Weights of a small GPT-style language model, trained from scratch on English Wikipedia: 11 layers.
Each number is 128 + 24 x the weight over its row's rms, rounded and kept within 0 to 255. Layers, rows and columns count from 0. Numbers have three digits each. The size before them is the row's rms in percent of the matrix's.

# up: layer 4 MLP up, 256x128, rms 0.0765, rows 93-127, columns 0-127
# down: layer 4 MLP down (transposed), 256x128, rms 0.103, rows 93-127, columns 0-127
# gate: layer 4 MLP gate, 256x128, rms 0.0771, rows 94-128, columns 0-127
up93 096:133115155165113127105131136128133152127135186076112128131096128132091107134112121134133138122088118134150114155125108112108125094130136138113127165149136119064156148102095119125135191152125138100137123137108184127119110097159157157142133165140157104144149177094115166163130177086137103164118153155124150120107149137139088133123111128126133080148116118134084131121108114159159102140082
down93 100:144123115109130108112080146104127158107112116144119081133117122162138116122124143091146133127138136172134124123122183110151123127142127081098155092099155126122116103091110148156118184120176120160130172124100129171129127110118163114118144142143149078119148148126161119130133125117197148144115129108124148105153134154146119107187097127099149111091134124131119124119120191080162135117093
gate94 105:117146141159129147154105144125150109146110122129148149160140134099148138136158165129097137102099130109162169112126140141140100146155153141110152140130180108158143101074120119104100148118153100129103125139157112128132173125128143106164104120172171143119082107092082115112162116133148114116138168109160147140111091090155133084108114148124102144129119095152126135129083124131104085081076
up94 102:154111129135100071065122129119136127183143122139137118077104138102154136110153138139146160130106123109120097099164152125112172159117134111135133143158182120133122133097118163119102161148140138093148113086149118144101104139121100195129102103144165119165139112133131109111132115159142106111093140104111111109156178119092153151125136098102127151109147143151150139146163101118159161117142
down94 107:158136133176111104111132123187150128163149153122081142158184113129133097113162091095127151138118129160125146100138137172124133107115125110113121145165112119148172142110108170118120092147134152116160079138146159134138116154148116156124118110091106165100181121108148122120099142098166153121155126127131107129100152159120197127136110102122138127110091151128147124127130107127121167084141
gate95 101:123098116153150135105119113136105127123120138158174145144139166144100134134109095163168162098148178128151116127117120117153124119138073125118122161136109154156158140145114103111185170127108155191143129105131129096110133138121138134114107122122077153118096153115134133127163103141133125096152131164137114126091132195102123076153095155135125143149129139122079162091116139144103131158154
up95 095:117133149157109082139157131145178124147099088095181153114120108117088137135075115102109102141122072160138143089136117117112131118105153094124156110127108129091139097091153174143134112114090141127139110091140132110141127174149137157077135167104136124122118110103153111123148151097101140144166141149115134119121141151112087093170093092155100100143111150146141126106142130105148124119138
down95 100:175139153148162111128141147156114160165129144116142128120086143105075143122170146151100143182116165110105139136117146171144119121116107145158122125145110125116146160136145105152128150119157090157168125137105116071178127125085145123121119086141135153131131140104120089130131118104171138122140120144164119130140144149088170108131108093127152129126079104129200147098139128146143154120106
gate96 096:152129106150106106125082156144183088128131133086113162173119080080134126125105121056139116149126105159126137155145149113127160094126150115129162165127131175128126135076147126096127128135117148121124120124107145146118125156122177092120112074118156100135133170113104149100129145103154120112151154126149138167092134128108126134108147122097132131145173129150074097112128146127152133119115
up96 091:072157128090119127107157085102070118102131095128114110102111112155120145090119134167156117117143132132150134127108141150099103128119109133127150114123101140116126155183144120115149159125133124141119115144162090091119131144159066106116145154158129119116102096108149132167131116127153128163102104145100103181129142104125139149102139180123104190144145125142111100154139105166104164125096
down96 097:136122118122090097112163126106147155135144124146159114105094102166135134087109102114133116093142165104123137134117124124170158107140121156134117154118067124109105127098129111128152115090133188118146167119140146148095071132121094121147115136121172163145106152124150134118116118140157094125107070122097134172116115107090107097126139161092123118125144120109072084118123125144122153121079
gate97 097:128145102124096145163126097138177121154170114134121146142124126143147141173086157109138085175082144091179109125172116133133101138121120163165120099137095166125147127130125183145160132160127137123071130140076123129152132121133143104148155144117115129135142176119153116140115089151108161162113108129163123119119116133099131141121131132146069165129114124125084152142121090132105134150120
up97 100:143102149166105137134081123129126110077151137157159102125141125103117144164160083133137180121107097146173134105116115113129120121138118149130188125160104101131122118147091121117138106126108103155126115164133111162145171115172156135120124146162090138138161160116161133168136108144085140105126103134053102144104131144151086104141119145148107088123156125110128142149128104096151116123136
down97 102:162167146125138126162090110079121147168120107114187181128190167112142128143165102142102142155108137099133171133108115123130087099160152125161143123118118136132093122102092112093098119106145118136121142155127153137099156071132146134128080139135127097126090133092095119096159142126162162082099117104153148102144144136148134114133114131106148105115135109145125116147119117121126108124094
gate98 114:110096158086132129104124128110142074170152153155135123128137139140095100103129117159123068122142126117135154102149134116112123111123111123167139130169130153085105098121128140187131100143119152146124121169133093151105102138147146114134150100117123121141144155113093096109137145145111110101160160166112101167165152140166063132111106154117122105126143145121095091130115112083146149177110
up98 108:154146124129104091155135121173141125160124115105110175094135180117158141148137123063179160120117160155075114142110113157099144137103114089133082090136109140159123166116138071082141123128113131100141078123105093105117125128135128082105120134106116149139137111143123132138161133126128136091094122116178148137086134107134142144131120130143134105115146130107106109149125103179114117102117
down98 109:154113155121148111089166139130135124187140122154129153147123183139073142099088146174123130130073132118126114124123137127108147088108076119088129144128110126138164129154149133129123113148131121070139147137134133118159131099098147142145117098079124127128166144141082133118107161107121138131125130101157107166170132126146188150114132150133159112119133121096116159181125137097146143140088
gate99 096:086133096154112111111154139125123162137071137156115103137146155113174106177179112140060081118134121088162131127101135169163122120154122132132103119124132110111114145153126125152126144131128125107124072124115115099145170109100121095155098169083144152118129141140162119123138113128116149089162140082102156172142149112144135108092144124146124119125165139122142128119102143099164152111123
up99 098:138134155135189102147116131152147119102146112092115132155142096118078128131123170084136077135112145140110104132161114123139134165117131133127138122124101130141144127130100139112113104122161106132127201092126183153104104143126135134111124101127129106143164092154128099194093157132123120114115140135131112140086139140134100142100113141164143134162145103128121103121138105133176186189136
down99 093:149134098134130149127112131142110091151087100167151108090125101121176136136130112167089122132160148147097155124139120149117102116154090158158127156136119122080124154154135150145116134124098132083125121143100085122161095151109084134122139138181094158120065145107142134091166153151154099099120129085136153091106111102128184108133139138108150140138111143130143134155132166140108152137124
gate100 106:103120104100114151107106086141137112153160135090109163113130105085106138128138194130124157127141152093131108148128121096163114130135111146127148122130130148115137130135133102090131115114164121132121157178133174097151093127121147137152112139074159118134115156119175152169160150112119174111159127135122123123147140100073114099124113080130121064094132155117089124135148137129117151084137
up100 103:144141119173119126145151181111106168153140132124108094129123183160107144158117137140137119113102147146105147143118101131105163125161109121102080107108109115107127089148154151146140133147081142126088125100183110133108152163113118128105145113153122103112124168110112078101148137092142110116132154116147135119145133176156141159099142142087163201145123136133139124150126169110093121128108
down100 109:196169133107167092115155121173181149108080133134129108154115109107113148113126152187100144111113168143125146124140088092133141124108131114134125135148094115116075127129119128108095183119135086127138083151133091121168125148113118173093142106123139159116156127155157136128152137123157139118158128081155118101110125184127123147148148134081130143139130151137121115131135132115123128144144
gate101 109:120086119110135153099142126107094149183129115136124056156112113161144138124123054150136153107129105136118093131174134150147139135143135097122136127131154153120135099124145097161083133138119101179112127101129126148101143114144167092164152149136167128140127117121164175148078138156137088108142122159136121126139130130181071132147118138119134111108135171114119160114111104132125133139116
up101 108:117113112139129158138119135112133168165103139126082125133122184144144115109137122132109156106121115140080101180090126118136150132124120132098144120138112115140142132131185153219133122124114154167136147115147132130159128128068091111106135147125125140131115121144080110120120091113114132171157159095131118125146169096115140160130115156088103125160149113156127163096139113139141170167151
down101 111:105111144107112151119132109120115106174147111117089153161102097168150166128130128122148130096165125130117118089147131132136175101154125096119109110121113184096113086142132150137088093132105137148119124093140095121156165078117132161117118138152131154147081100164100159132124124116147106123072136154142112107096105108137133101117152115106167133147116114158194126145103131135165135154111
gate102 098:138127134124128115132089095127120109141134117139128136096128170150122112141137138082157130139091148132154124085118217103136125168120104126147153107140119158141137136156140102095112123157132140136154130086128145106121128128166141118179151150142125136123148088144093128116116103130120201099083171122146149161157122167124133109178097142162134146136115137170095144103168095136123112114114
up102 091:160096107157151123121130130104114111135124091155076165141166162153109134146099124115121110169121140098135103154149151079116101132111134155125123104104093058140112142135124175090125139130097126126166125119125127185122182108124080101128135112155125125129116127099115103119155127144121159123154110127167108122127149121097134131110141150170137087142099165111119146080110095158115084126127
down102 100:167096154087091139135121128111093133166162116151065165094084147142108128114111105099152152119105215139156128119100162121155133128161158124178158106134141117139120138132105151129122144155145149125122138125122128141146091093140140124118131118172108121116138136154080141148104150141186148094144131148089132120153110129131122123149118163134132131127166100124104125084119128138156131141088
gate103 086:162157157099139121123126129137145147115107130130140127097110147147157142147117130156177093106112124165093120145131065154153113095136110164122166155101167093114153149105133153127104114128127104174153150070152139077091126120117138121125122178128135091119113130108116116139106150185135150109136128108132134132166145151105148126108138122119123155169169146146138124129105122112177152081084
up103 090:093144126129155091165148134158096135138117164133089088149122120100097091134128115157132142112133157127090133157077140097160100139122156098114120118100136129107088124129131169125157098094101099126104120074121113114137137111141118193164134108140138131152136127100130068138132147080114151106136144117098141166137124143103150102097137168148110127133098087097136134146127137077123161143118
down103 079:108166118134128119121133168136104128117174180124181107139116114095125161094109155113076098118181146172150106112152117175100146128106139128149097132105158144149111143133142117125138101122116179138160177126117117114102136141123066146121093121090121157148136152112166159105133123124136096131111173180152106105080114146133125115133099123131144140143147111146131122120123113128120106123174
gate104 097:135135122114088153158104130162125120151153118098137120142127156106155132125170146115171112139131109138137162115083140147099130139129147153086155108121145130083110125136156122179117146118152164152158114126112168110109123074157181143106128136125127150127143089159186170142129117121122119105161137094105139170176133121142186143097116125148152108110138126146111157107110094084108133100108
up104 097:166085144121165112123148101083111131115114119107120142101118139144088107128130123158167113055139157108099139124160100107167137140140140161135150169113137112088111126105139112135127136103126073121109112116149095129118156159124084132176117136160113152148136126123121143139164140133116113134133089138104115123100111124062122122161103160171137129116121142093116093146095106138186150154122
down104 101:163153121114124092132084142101123112117079176151128167101125132130134133160133076153119100089104151162125154113121085107093116156136130089107100134074138161124090123135136097124164122167100177110150167096133150133139135102154121121152104147096104110107134151092128126127119152140121142115136147108146168114139148144155146130124079144151135150136137148096169150114153166158124109115098
gate105 087:089136086114145141143123133131145139106112117130093133137097104148129103061150161105116134162149092129156129157149120133147116120090160133115149124110096144130126136128136165139107114156127154137117160105131101143129137093093163147086115121072173128130148142071101160147124108078103089127147126156128135106126144171059117096142101179148144155154150123109120107130136132129137099144106
up105 094:147096072113133114127103115125083081152168120143164139123106109119143152080171143137124112093114121096125120120163117071151102131159112143127169138129115114147131129109141152103136138113139148145172107106113145137104080188165104152076161128104126115128156099086107129131117137089142108140121107134108129128149141090074123127134167137102154157135152100106110122158152152111138132130134
down105 088:160151065137094144132123122075133106111097145131165118179118100148121109109119119122085143147134130108133114137113139124109109125094136137147117129138102111145105159121131108138086119131128130110155134162141095128121091141088125182149139117129110126096143152106131090108162126143147151094120134147087135094092149140184078116137105181124107130148135142097125118119128124181194166111144
gate106 103:145117124132089171098108088084149152112174131167098130123141109167088153104130157128124131120172118125099126135123091132129150132126135153152143143134094153129130191108117145141121108099103171113101092139102166141114161147140152133134119130138140091122163147117122106121104160121128104116146144132166127139104109090120102087155119111127148193086116135135129114172104120131083146081096
up106 099:146097152141138129138187094125142118057133142138149126164115095140149125111106150132129112118131172143139114169098119144133122166124144113131148107129134125098137138130141119138138112156146148138109174098140157150153123134140131123063108116107133079070107139136149120144145080163134161123174116159084175173152138119131111140085163168110143136147112136140136155158117144086143138137119
down106 103:119105117138135132142094146101119151158122159111142136176149118170121133112107108091146165133129165124145125127104112115134128150143121116121137125140163127156140144133127118142156092168138140154068127090162213133144097109175145120167138089165119117117126168104147104131143118148140086103127169106158157144135127120096153165112149108149141171147160090114140147129125125109099113178145
gate107 101:156155133067137118144111083114111121112148143107096107097138140132106150109127116128159155094136136051121096117115149152112133146115141123124113110084187148120110121104166138162137178074115147122116118112109142150145112080151131168148145161171107112107116147103108163125126150145118129118134154116131153130117129142125132114120085165132150102097074164151100169142107130124133149129102
up107 099:109148108151114149172144101161111128113128140115136111120113121086132132093141119150142176137076134105148126128126120155133117167138135090082129092115160124099138112090103081105127098106129147144093144088122118156124134096154095109149162137134092162172163093098170148139141188161152134116120125155126133157114144135128146093132104147109136178148145154131121166130135147173140160107115
down107 105:117103143126112105110136143128140156189169086151138111104178115139136158133098086156112121120112113166124154144151126095155144133153090177163132124183136076138111104126094135121112143166125115140204113103075116139136140140140099134108135105112135146150089080165114124131131131102090126112155116131120122129146142095124074133107135149108100146109145121145144100109129122155124111114141
gate108 086:095120106143127164146101139101136140128111101188110163108157102106098160105131117112127109078113117139129153116119127152127097075174128124122110105096152140113150152095131128100116133130109115137133102126148125132127156141132106122104140170096149093120130142152149091109124141108133121141089186168180115117122156135137162101163169159097108155137105170142128131076100134103146141136077
up108 095:110092121100151113100142152104145119143115104132131129147090158130136109128144109079140099153140124102072119075088129168097136124144128144121150097134125122107127108124077134149191142149156088183136136159148153113096130134135104117152127152098141159100121150137139109140177134111120098169159135155154102153137107128099097109138165197135131107113105126118135163122131123116094132112151
down108 076:132129112153175099135130115115143112169122121139151109134138120063084105140110103134072108109116175136103119133153115131096136136099135142113125107142074124126115124101093143117171142109138131141148135164139129134154099133153097176126180121098126146147119146108176154138127160135134107130113158119145136120104083098187159158115106120117135155159166106147142147110178130166096143136150
gate109 098:116105100141134108172158077125136114115096147110144142125108104167088133130137102172195139163135166159122142145154162089139123148112133126112108110117116195094124115132136152139184156135135105135127131117110114143103138104148157156136162097185131127172131129109159123095120124092127095107155126122116117109147160140122104140141155144127064164143111143131119151150139153108108098122124
up109 101:122156196136126134089094142147134118130142114164137096107153141177205112114155121128111138133080120118166086143084104131137134118144084144125149124155120123154104118112143108108131120116130172133134149134119119118118079091159111115136091141119158060156150119108121141123121120108117129163118120102157156097125120123085128124130136095115083098158134162085111112143116089114119120134151
down109 101:126171155084162142109142141176102137125161102139110151131127142114137127137101139135093120143109142138104109086132106128149101115101097129087116147145147103114103100110142133145109174108121106162164181133140147165152084127128177129101114133124157138115140155154169177099134120135133137153119092125157132114115099162176075150122110144091157105163161107109134142092126115128168147110125
gate110 099:111102123119090101117113111121102159137121101125159105100123134123117099128129148039155112127155150104136144146097113135091154112147096098091140154107132129125091121138168115149095162163132116132087129142122099126049102107083158111133112107091153107144102139075126151118141148109123093105102107133120121134143111139111136094134126131138147168119138132125108143110149119126182130079140
up110 097:132145103148140156144171136104152135111088094119140116127131139125156131140135128149150098149112123149097090107098129118094118137098136138154153134107151177131140134119114104083131100167120110110072118143131100140090146112077091162089123103207163145126121161136117122097108091133132064108126132134110087127094159121112163138114100119160156136146105139110148132107108138129126082126119
down110 097:135106163154132105074140130117134156120130110141114093145099170139082111144134174131135120152100139141167162138116143100126126161109151124087116143139150099102076118118125177096150124155133134099092125118096149140135085133124146131150145149143150115074162122107120129110153119131077149092126102133126131159105120146114130149138126168167112163153153147138141126206109132174156128141130
gate111 104:132142123097121137137136150122129152147088126105100141109155095142145144119151106091150126148120114107135121136149111180148138111128110148133115116152125128156215107134144123120111170184106140080161111057117139161166131148087114151122127112090140103128106120134124128134117098136146148098125167101121113131149094131134153142100143175149127081116132083118105083111098101123146095152125
up111 100:114146151128120167140108126120124190147152080114108118132164112155154095127132147165099155161127129130155137175089184135145139141151148194151119154119138127139121118140104123097151095112145145145123132117112126139151111100135135142154117114134113120175135107160131119179111125112118143106085119114115160180121144125128116124097182141118133143121145056180114165134114139104133128161112
down111 097:172172139148101126166129117097162161142132155154148133115119143102111135086156134139111129108107152132164114143106134110085140141096124113135128152122146108076111131113090085152110106110105168100130148144113122144115104143140193137140122124112106101141144167107151099173130172155112112118172088112118125159147100138135123137111132126118124103133140087170162112129119161107076153085099
gate112 115:140079149114172129146112131138135113182170118150135093175123145119116122124100116091079091148100124127121139118147130145135154127106123135107082157124123097109115107148174156107133138133104127110117164114084078168102138129095103108135091121112161120144124128082175124120054110136135112144111131122106162125146114154132093066121133091124132117135110114137093143137129109096128114117149
up112 102:129117151130133125103171156124115115153111132116160093111071135126134121101151136124115111118124160144101139147153148123111117087189140124116170108124101118170110137186143142106147171131113114146139137105148128094164133140163108133078114107108111115144124114111122096147076166134161122156138110142133096143120105141149134133130084123111158150141137180155129173104157129088114071167110
down112 113:116160106143110135124140107146137141118126107141145145121149137137112102137153151110139097117131136118091109126123084142107138138167167157114155122167128161205105135111108111102106122148144098105148089133095172073179134105090108129133099160153120139099151172109097170100130127163121134095103108125180131119137112112139138142117141105125148123120159131081150116148101129181109165103124
gate113 123:138110145124141161133145128132088143129167155142090165126110139194130087131105119094120128120168086128136115134125114170159120139141118101136124152131140139108128114137171107102128137120152128136124095114093104128106136183108118111203094124090148113110118133113123128120136124123173114159145144118096100103130123144167152116193130155154109133143118108085117098158153104132144146061120
up113 119:143110135128126111176094117145111124173130132137123121091141119125118150159129098141157079184093127160123102164086130096104126121130149128105104108155135186180145134136143099151108127138115128088099168133165175125121058133111150104108157119117129141163115140113160124083116131125159102127103103132122141169166098115140142116100141124084141157114129102127125144097160137137126096127141
down113 107:113113114133090159156123114113066079142147101124122146095121094121125138125112119121149144161148084165138097120085116169091132112154115082161137117126091126109132136169131123134146132151136121164104159140090158139126121164156118147211134120123151138140116109161111120110128153084135115153128150098097109114147190156151133124135094105139120125102153129138141135158123109155160128121092
gate114 099:140144153116100082134106116158145116131132161168134130109112138112104119125099137117138181115131130113136138132114126142111159131124131111139112156152151137102123115104151116177119156141155099152121139122114157121137116115152144119108112136093131168068156132047161138130124139117109144125132100114185140136109162119148152112130133189081107076103109083072098107115099124163110153113103
up114 098:152142145139136148144075104136174123147153127135083149107111127162163119151132170150122103102129127101124086144152156107177116143109097144141108147120142128097110144123092142120095137156064150139093101126098153112119088172088130124100148120098120170106156100148157123108142091141156148138100113133098123094131177109156141092091118147134107075121130132151122125093114139137135135120117
down114 098:123096177145132037106131115169127131152114162093137128157110160130115147116143144108115120119128105116130128199138156128131154126112165112111156144155126136091141183129156145157150100109123084128108106095150123117126159116129130088117087138102131140076110168152135140153094101129120102075125154107147142090113107154102141135131113109125107114107114139127128141130103087127116104125148
gate115 075:104144131123134157168100128164114144135099126126165151129117095175127145101156122122107141162134142123153125072144137100153190093112113106109164112178136119131143160115105102109163145143128150133105123138144071140183121150145134121084103160131123120118096124096096102131147120110140133110086091159131126099085112140121141077138095096109103147123105152143145110162163114153107124112120
up115 092:125140153106155123155153097136092097081132136127097142127136117128147132111134132078142124111128148097154140095109164087114182109124125164124121154170144163100181114113135116115126174169090155102129155177155103129141119129169106138142146149161149140120126106104125125146112159106133121150147135146177128119138169126098143168135179138111102122132140069103083135144143106138110107116111
down115 068:173157127163138152133112102130122099141102134121194087122119106135129147140104164112095121149127166156131145154132087145087092134104126136163144152105152086139124113098150140142144147145110113144141137172172151115151115102117108146125138105117162167182103130110156122133114135177131126130094125149139123129095117072153122168119096114128142101143138111148120124151157087158120098124183
gate116 105:122202104124103161168144111134140118120169099123137154145132144093114122146140116133073122142120096128124081058161134100117117136126132132115132108184156121146155132067107115132150146130134155143166078118108143099121136143131133125107147113124127144172154129091134134107126130152114127166130162133113147117106117110091150117181122130152067120156128152150108099138118100142144106098136
up116 100:117092178142075070118104122164104117183157137155134087133174107117144099106123099120118154121102114115084132085134109137105143124145090196117147171151104126101109141160151149131121154153144159125128151142122127129146116125117128155100126130119086131074122137130093136144111113125178126094124113124136142133115090127128099141108145140156120130157109159134134129136139147181134150153166
down116 103:120190122151096138118125126099133093104108117151158127167123125121157098115099133134122142136122112109166182116103114150091118130078139198114115112104087134183128152142124119128154147130148105107142118132127126127115127143135128146133121081117141135084106123142106120138119110101145135117153140135094157128162123153114179121149155128189103118175151120154118177122145124107186174133151
gate117 105:124079113155140141143142164108132088146129150165116125140123149108143103130112131117089112154129106139138107113157144079145149104150093136134153136151088136167147100143149150138132117124109133163140106122144142109148151134170117149153148156167130140085123141157119132137119151125110086136173138162171136159150071159175108130132142149174108100137102127153125096122096125062164097095114
up117 110:155140147130110108122129160142098143132150115125128145126155093174117106170123147105130119158144104073142111114124161127165086124104101128123104108102113085187151156175131151132086127108081101082109106086120098165133147154130147096147164138123130137136129076150117131120159170132131110139156133110115121090159095143134161157130102146128104140132123131181151103103106137106109144147131
down117 108:144134144142149116146152143113149112126151096129105135159125131144096146100166143139112147109165171103075105097098130129117137128132167118098134135098106130116123124132159086157163148134113089123135144123140096109165089157126128149177141098137166137189133109138098118116165084110134110111166161115149189122136132174131099166154116156106147119087157109120120117126106141108114125097091
gate118 106:092105131106132169089153135134142076143092149111136124143126159116125088067135115132109140125115130152150173121183167132169085143105135199113121132115123153132109111128179138152137160137102122135106129149136136136145149139127152113133154145130133150110090121129145126110137163144110104156102118116141158129121104130129114105146142149157094128136143121096135143150124162110050064104118
up118 107:143121151150154135071148195138182115128151144151103185120137124103147134112134121169093105125142121143132143123140149147155105138124140150174093132109173129178171102146111142117151158150123116095147126133146102128158095136168108115135136119130166157122124088144131098136110101160140143090104088131133087129113098135149098133095166149127154113135182144111137154138126157113137117113104
down118 113:078122134126107149120143149142158177085134105144124167128087113127127095151116104139100102159132123113120139103170091130122134124100119117136080183169102137089157125129167089117102158151096098127141092130127103134125137152153101131145147140127154136095115097155157157147145159175110152136169130112115087119139133136107136170072122107143099159096128161120133121146114134106146125092132
gate119 100:117118170137120152117121133103103099113177100107135127117114139109120091087126126121145129155112101127117113120132155124123140154182146163128100121142145091126174146082177143148121110116116120162103158098129208096136132158106163159091120157167140088115139122103152139154106135127156113139137137102172119167097133117126122119188139150121156156133139158120138120108151157122133163109164
up119 105:114107119074149165070120157123116119148139129110097139109104129118127165126119163118121135079146090150122140104129156139156120105134174126139144127089120136084149140124176107149135090068191124147187102091113108160103124118126116136123132110135130140163135148101112096087119144141129100130126102147138131117125158134133114102117098128172090152146140112130105123102140123118144097086080
down119 102:088128138119066131141095112139125130113108194119155151166134155155153106121152134119133109165179136134131164118122150114106129121111107128118138132093130138140124126087154128143114163077105091105146123114132124135105084138104067142141159094139137149141124155131160120106122114160141112096136145173093151106082171112131099101132067124142091136157126129180140108110112142136130124113137
gate120 093:176127111141134103134140140133122119105106149146145127169148159130129133108117135101175129150158120121091112124143162133135095111133135151127163149135119137132116143162113106128097131182139126143179134150120091080138122147101108155141094128154141064117144156103131159156175123132136183148119124162158121133165122161136091097133109126081134176131117178111139167161120151109172137153140
up120 098:109119142085115136107169132112176116109140131103108125161159096102122124106105113106140103105102145148095104118131105083126111150121127106089142138130141098099149148153135107149120164141125132159153125122172137079152136174119154101109087142098135107111126130140123148134081131129142096158068103123102140145107122139124086123149060091173165140109103142155125113124106136138092146154164
down120 097:143107111102101163120126070122156119083093133119135126118134135113132110149149115109148129086112078106140135178123143153142122084142134130121133149106113169131120116083090112115112133124105124138077078154137142102134145134122138137145104100096143104098120132101084150123152147108089130153199128133165091163131179105146161136139118143131120093134154089119126132155102104115131136079121
gate121 108:132132160158090164126078137108144133083119079130091138113145128119118097128150119136098162110139138125113150124149132148131111125120152166127142111129124099131098128170089101117152162125113119126135139113137149172123079128139144085109106160132108139148117110090102111125158105155111137136101094119139124128117130086111106126085061148076112114102157119154114189152160164132095135103094
up121 107:134101146145131107125138178107142138125129080135146139078128126126136128169137139132166093109145123175106136112148157121087129129084128140117163149123100162106110147133088118130134102126166110138156093128126136159067091144137123139138123138101153123148119120123103109102167120169173154186103099121123151122168112088133114131159090135138107089159139116128115110188113155091124152116116
down121 104:131142164132140126170141128139126110184164123118119105193142125115105092080132125113101133110121130128128108075148131128114102117170120115116122126118112147139141133151162146140127127165109163122106176114081104100187141131096133146104154116122115091110142163133141165140152153153119115098144149166125153104137115122112138163136144164146115150122112123157109112134069143116166082091170
gate122 093:124120172136128120136102074095119075109156144150132139127121146138136096081118156115154077102157073129164132114121128110141170121130158106113127113144134151123115127105091139141096190104109075092095151116131089147099152139153104136129124145166140131128086131115158123095119170099124134148104109142138142139146125093129092096124147136164134152125092129131128111168096137089155137107134
up122 106:120100145135142117124135117161133127129133093132139112098117146146171078099145122164134116139135108108139104143139107146154150168127145091172128152142109138156163094131134110121103128076117097108143159128143116162089141099138127153135136115092154145132136135137145157121123135098118166148101102143111073129136116159156110068115118121177115165101088105131127098127166101084155088112071
down122 106:127100153111139154175152119080136110131133111103147139100168130139118133129119151107134155131095082141131141102116158097116135122113157147122153126134158129148116106123093149139143141165154108132091138086086107098085093097114126110121103088111144092140152167142084155115095121112159140150132142135127124166151113156122084131137100100173100158139109140103095169131094094091158094102113
gate123 099:110148107115090103152131144130133135117117121102120115152131095100157135129137135149142110108138177126127120116138140158100141127110152142140150099137149135111149121121128135128154106137107090113120096098093116128157120135116121122167151137117120122169152104153119092090102123076107126112140140117190108115158082117165103106117168110156146132128138101165198113098211109139145074166131
up123 092:130139138113100093144123131133162117083139093124139160129131088112141125144148134122180151139162136100161150130175132140116155150171125121117157095117135147130145139137129106164132143155150114125118140111139163115133140119125179153086109142118145166096162099101114116120113129161114078128107113121131126058139105086132091095110165137115164148109127117053138137155097132158127106145168
down123 099:106120155124120078129153122098141144127107084131127110147137134135100149161129160132124155151094173132117127122104153109139153106136122137148167167116165129134130107077087157148125095129105143171062141115142154116166106145144124107102175114109125149131148123141173176174090142129112104130130095143119132122131119105140136093125189155119108128164157164106107119131100131126185115138132
gate124 103:139137114112131055137080122128139099144148094171127118155089104123153136148098100148134113128110088169102133142102105147200127107128123136094163105124153151152115173100091116122125123137143155118142140162140169138141158131152114126097170094137127131132152082128140116128156126150105121127142128126158161112135148098101064123114104104119124141152171103126089140108117117131128089129093
up124 107:127135163146107123128093117123150148113171077115138133141089119124104100139125142127120121115137120133154132173124133117163139124090104092140133088112115128120110086148120108148157144137135063121130122146138102132121131148122152130110135174119123136128113125079192110114154119126164144130085119052136122153143112145137122163123107118081150193135165068131118131120110117116126068119118
down124 105:102118115108142153118120129123120106172130146145093154154137087112112145144160123087170116143146092174104148117129154147118177133132145180097100130119140085117135150093093155144137088108105128147113121139109137070161152095091119151121104096092135121150120089135112110165118124149118137125139080108107147120143177117183104135128148138098137108143141145142091108113170134167127147106125
gate125 085:156145130129153114106088131130079117132114131113143101080140136176128151135177114116160106103163146116148090087093134104150158128083154130149131113165171175120161149146121134083090131143121173123120140117090113109156144192118122141109143131154159141149117119157087104129107127159116095119147129141181177136098114120122130127145112142121102157137140118083146119107132130145136149137140
up125 100:112149156126129138120164094145098102096113090124061151150102131160141128114090100118134152140093119127137194120128170104156136099104082156124148134103125090122139130147113107146131130104117119120097145129134119120128131157160111099145120159128094128094160154137132176154135118102141107086101128173146101110126119095094132153120102134119131124132103086139118162181161101103143088104097
down125 089:161153119194148110148128139109120111173117147101137124092161154157180149134129144120137144111088133171113117172121115174093116096096132103162125103150134153116146143125124096111145157142105158125152143091129183151132116130152171172067103128161111104158118164138113132085115145107121094120113136120146115120121076116156126120133173141136153145112131118116139125140140130158132120090131
gate126 102:159127133109108102138113106152150134108134123125127156115106136093121125092182180137133126110134137131094158141126128132156117124109078142161134145159173127143092103146130116173166159100121194140176076148104113115123123123109109104152134144135136143124145144156105118138138090132132133101105126102092098120135109133124104107114105140137089113126137097102155162131168118076054120097115
up126 100:142148153146145135139108144105135134156120134111117121126130135129127150114103157128127152089147155092151081125125150136130102091119129134135109134114081140143149132127178118121089182151167088140119118143191116154118153139117088149143099137155141121144101103128085167136113135187122136126144099152115098073109147129150146141117081164120119104130084089164169192134112136126129145133119
down126 096:157103132130167135128138105139117114121128085139127089133120127142116125140143094140060093159095140124099105158126170112117108141108145089149155099133136136098117096101149135126129116127076118142142124099130093118161088093141170072113162143141086151118110145110106148113138118152132113150116088131138128129111062123100139131128150149158165094149121140101180138141129078102088144134134
gate127 094:055145148114117133142113139089135135135132115129132145124131122132165138172119112123142139119124135176137132133135085137115158139121132129134059154146106161175122125174097122115206183138103119111128112104175112103151094093137142105164124143123106076162110101128125150132073135146141144131121134112130118118100144178098132119110137097130145109138114133142109139112173142092125113115106
up127 099:138114172090120140143171104147116194123157099148122075122114125126110139129160129151098132147130155127122133161131117114156159156118123083139132107119155093170156166092124136132146169162127154149129157108104101147094120115141128077043134122144146141158113136111112149124112152164116107071147107165153111130140138113156163140131156112130154106123114139123137127129136160105138120096144
down127 099:127175124182151119124132171122134158102126091162142140106153131110134079132113147165121148135126116109114106138135090106114174132121159149150197102134146074120094146153107142078089126164162114168119142104111125127121113122136103106136086096107126180144121128096116135095110125134114144178142163147162109124170096144151141155129141147117095131117121121121114122132094104143129101111129
gate128 105:144083174113141145139150153123091094115120157154172153164078122132162102103129113146095129162145170124141135118105132113128158133102120152179116130102146121149099123150156136133131127128135138117134101162086133117133107138130139159110092138092115118141146089107099131124114179188109139135110149178123110137110110120165155127165115126143132122128089111096153136128109160085150088080109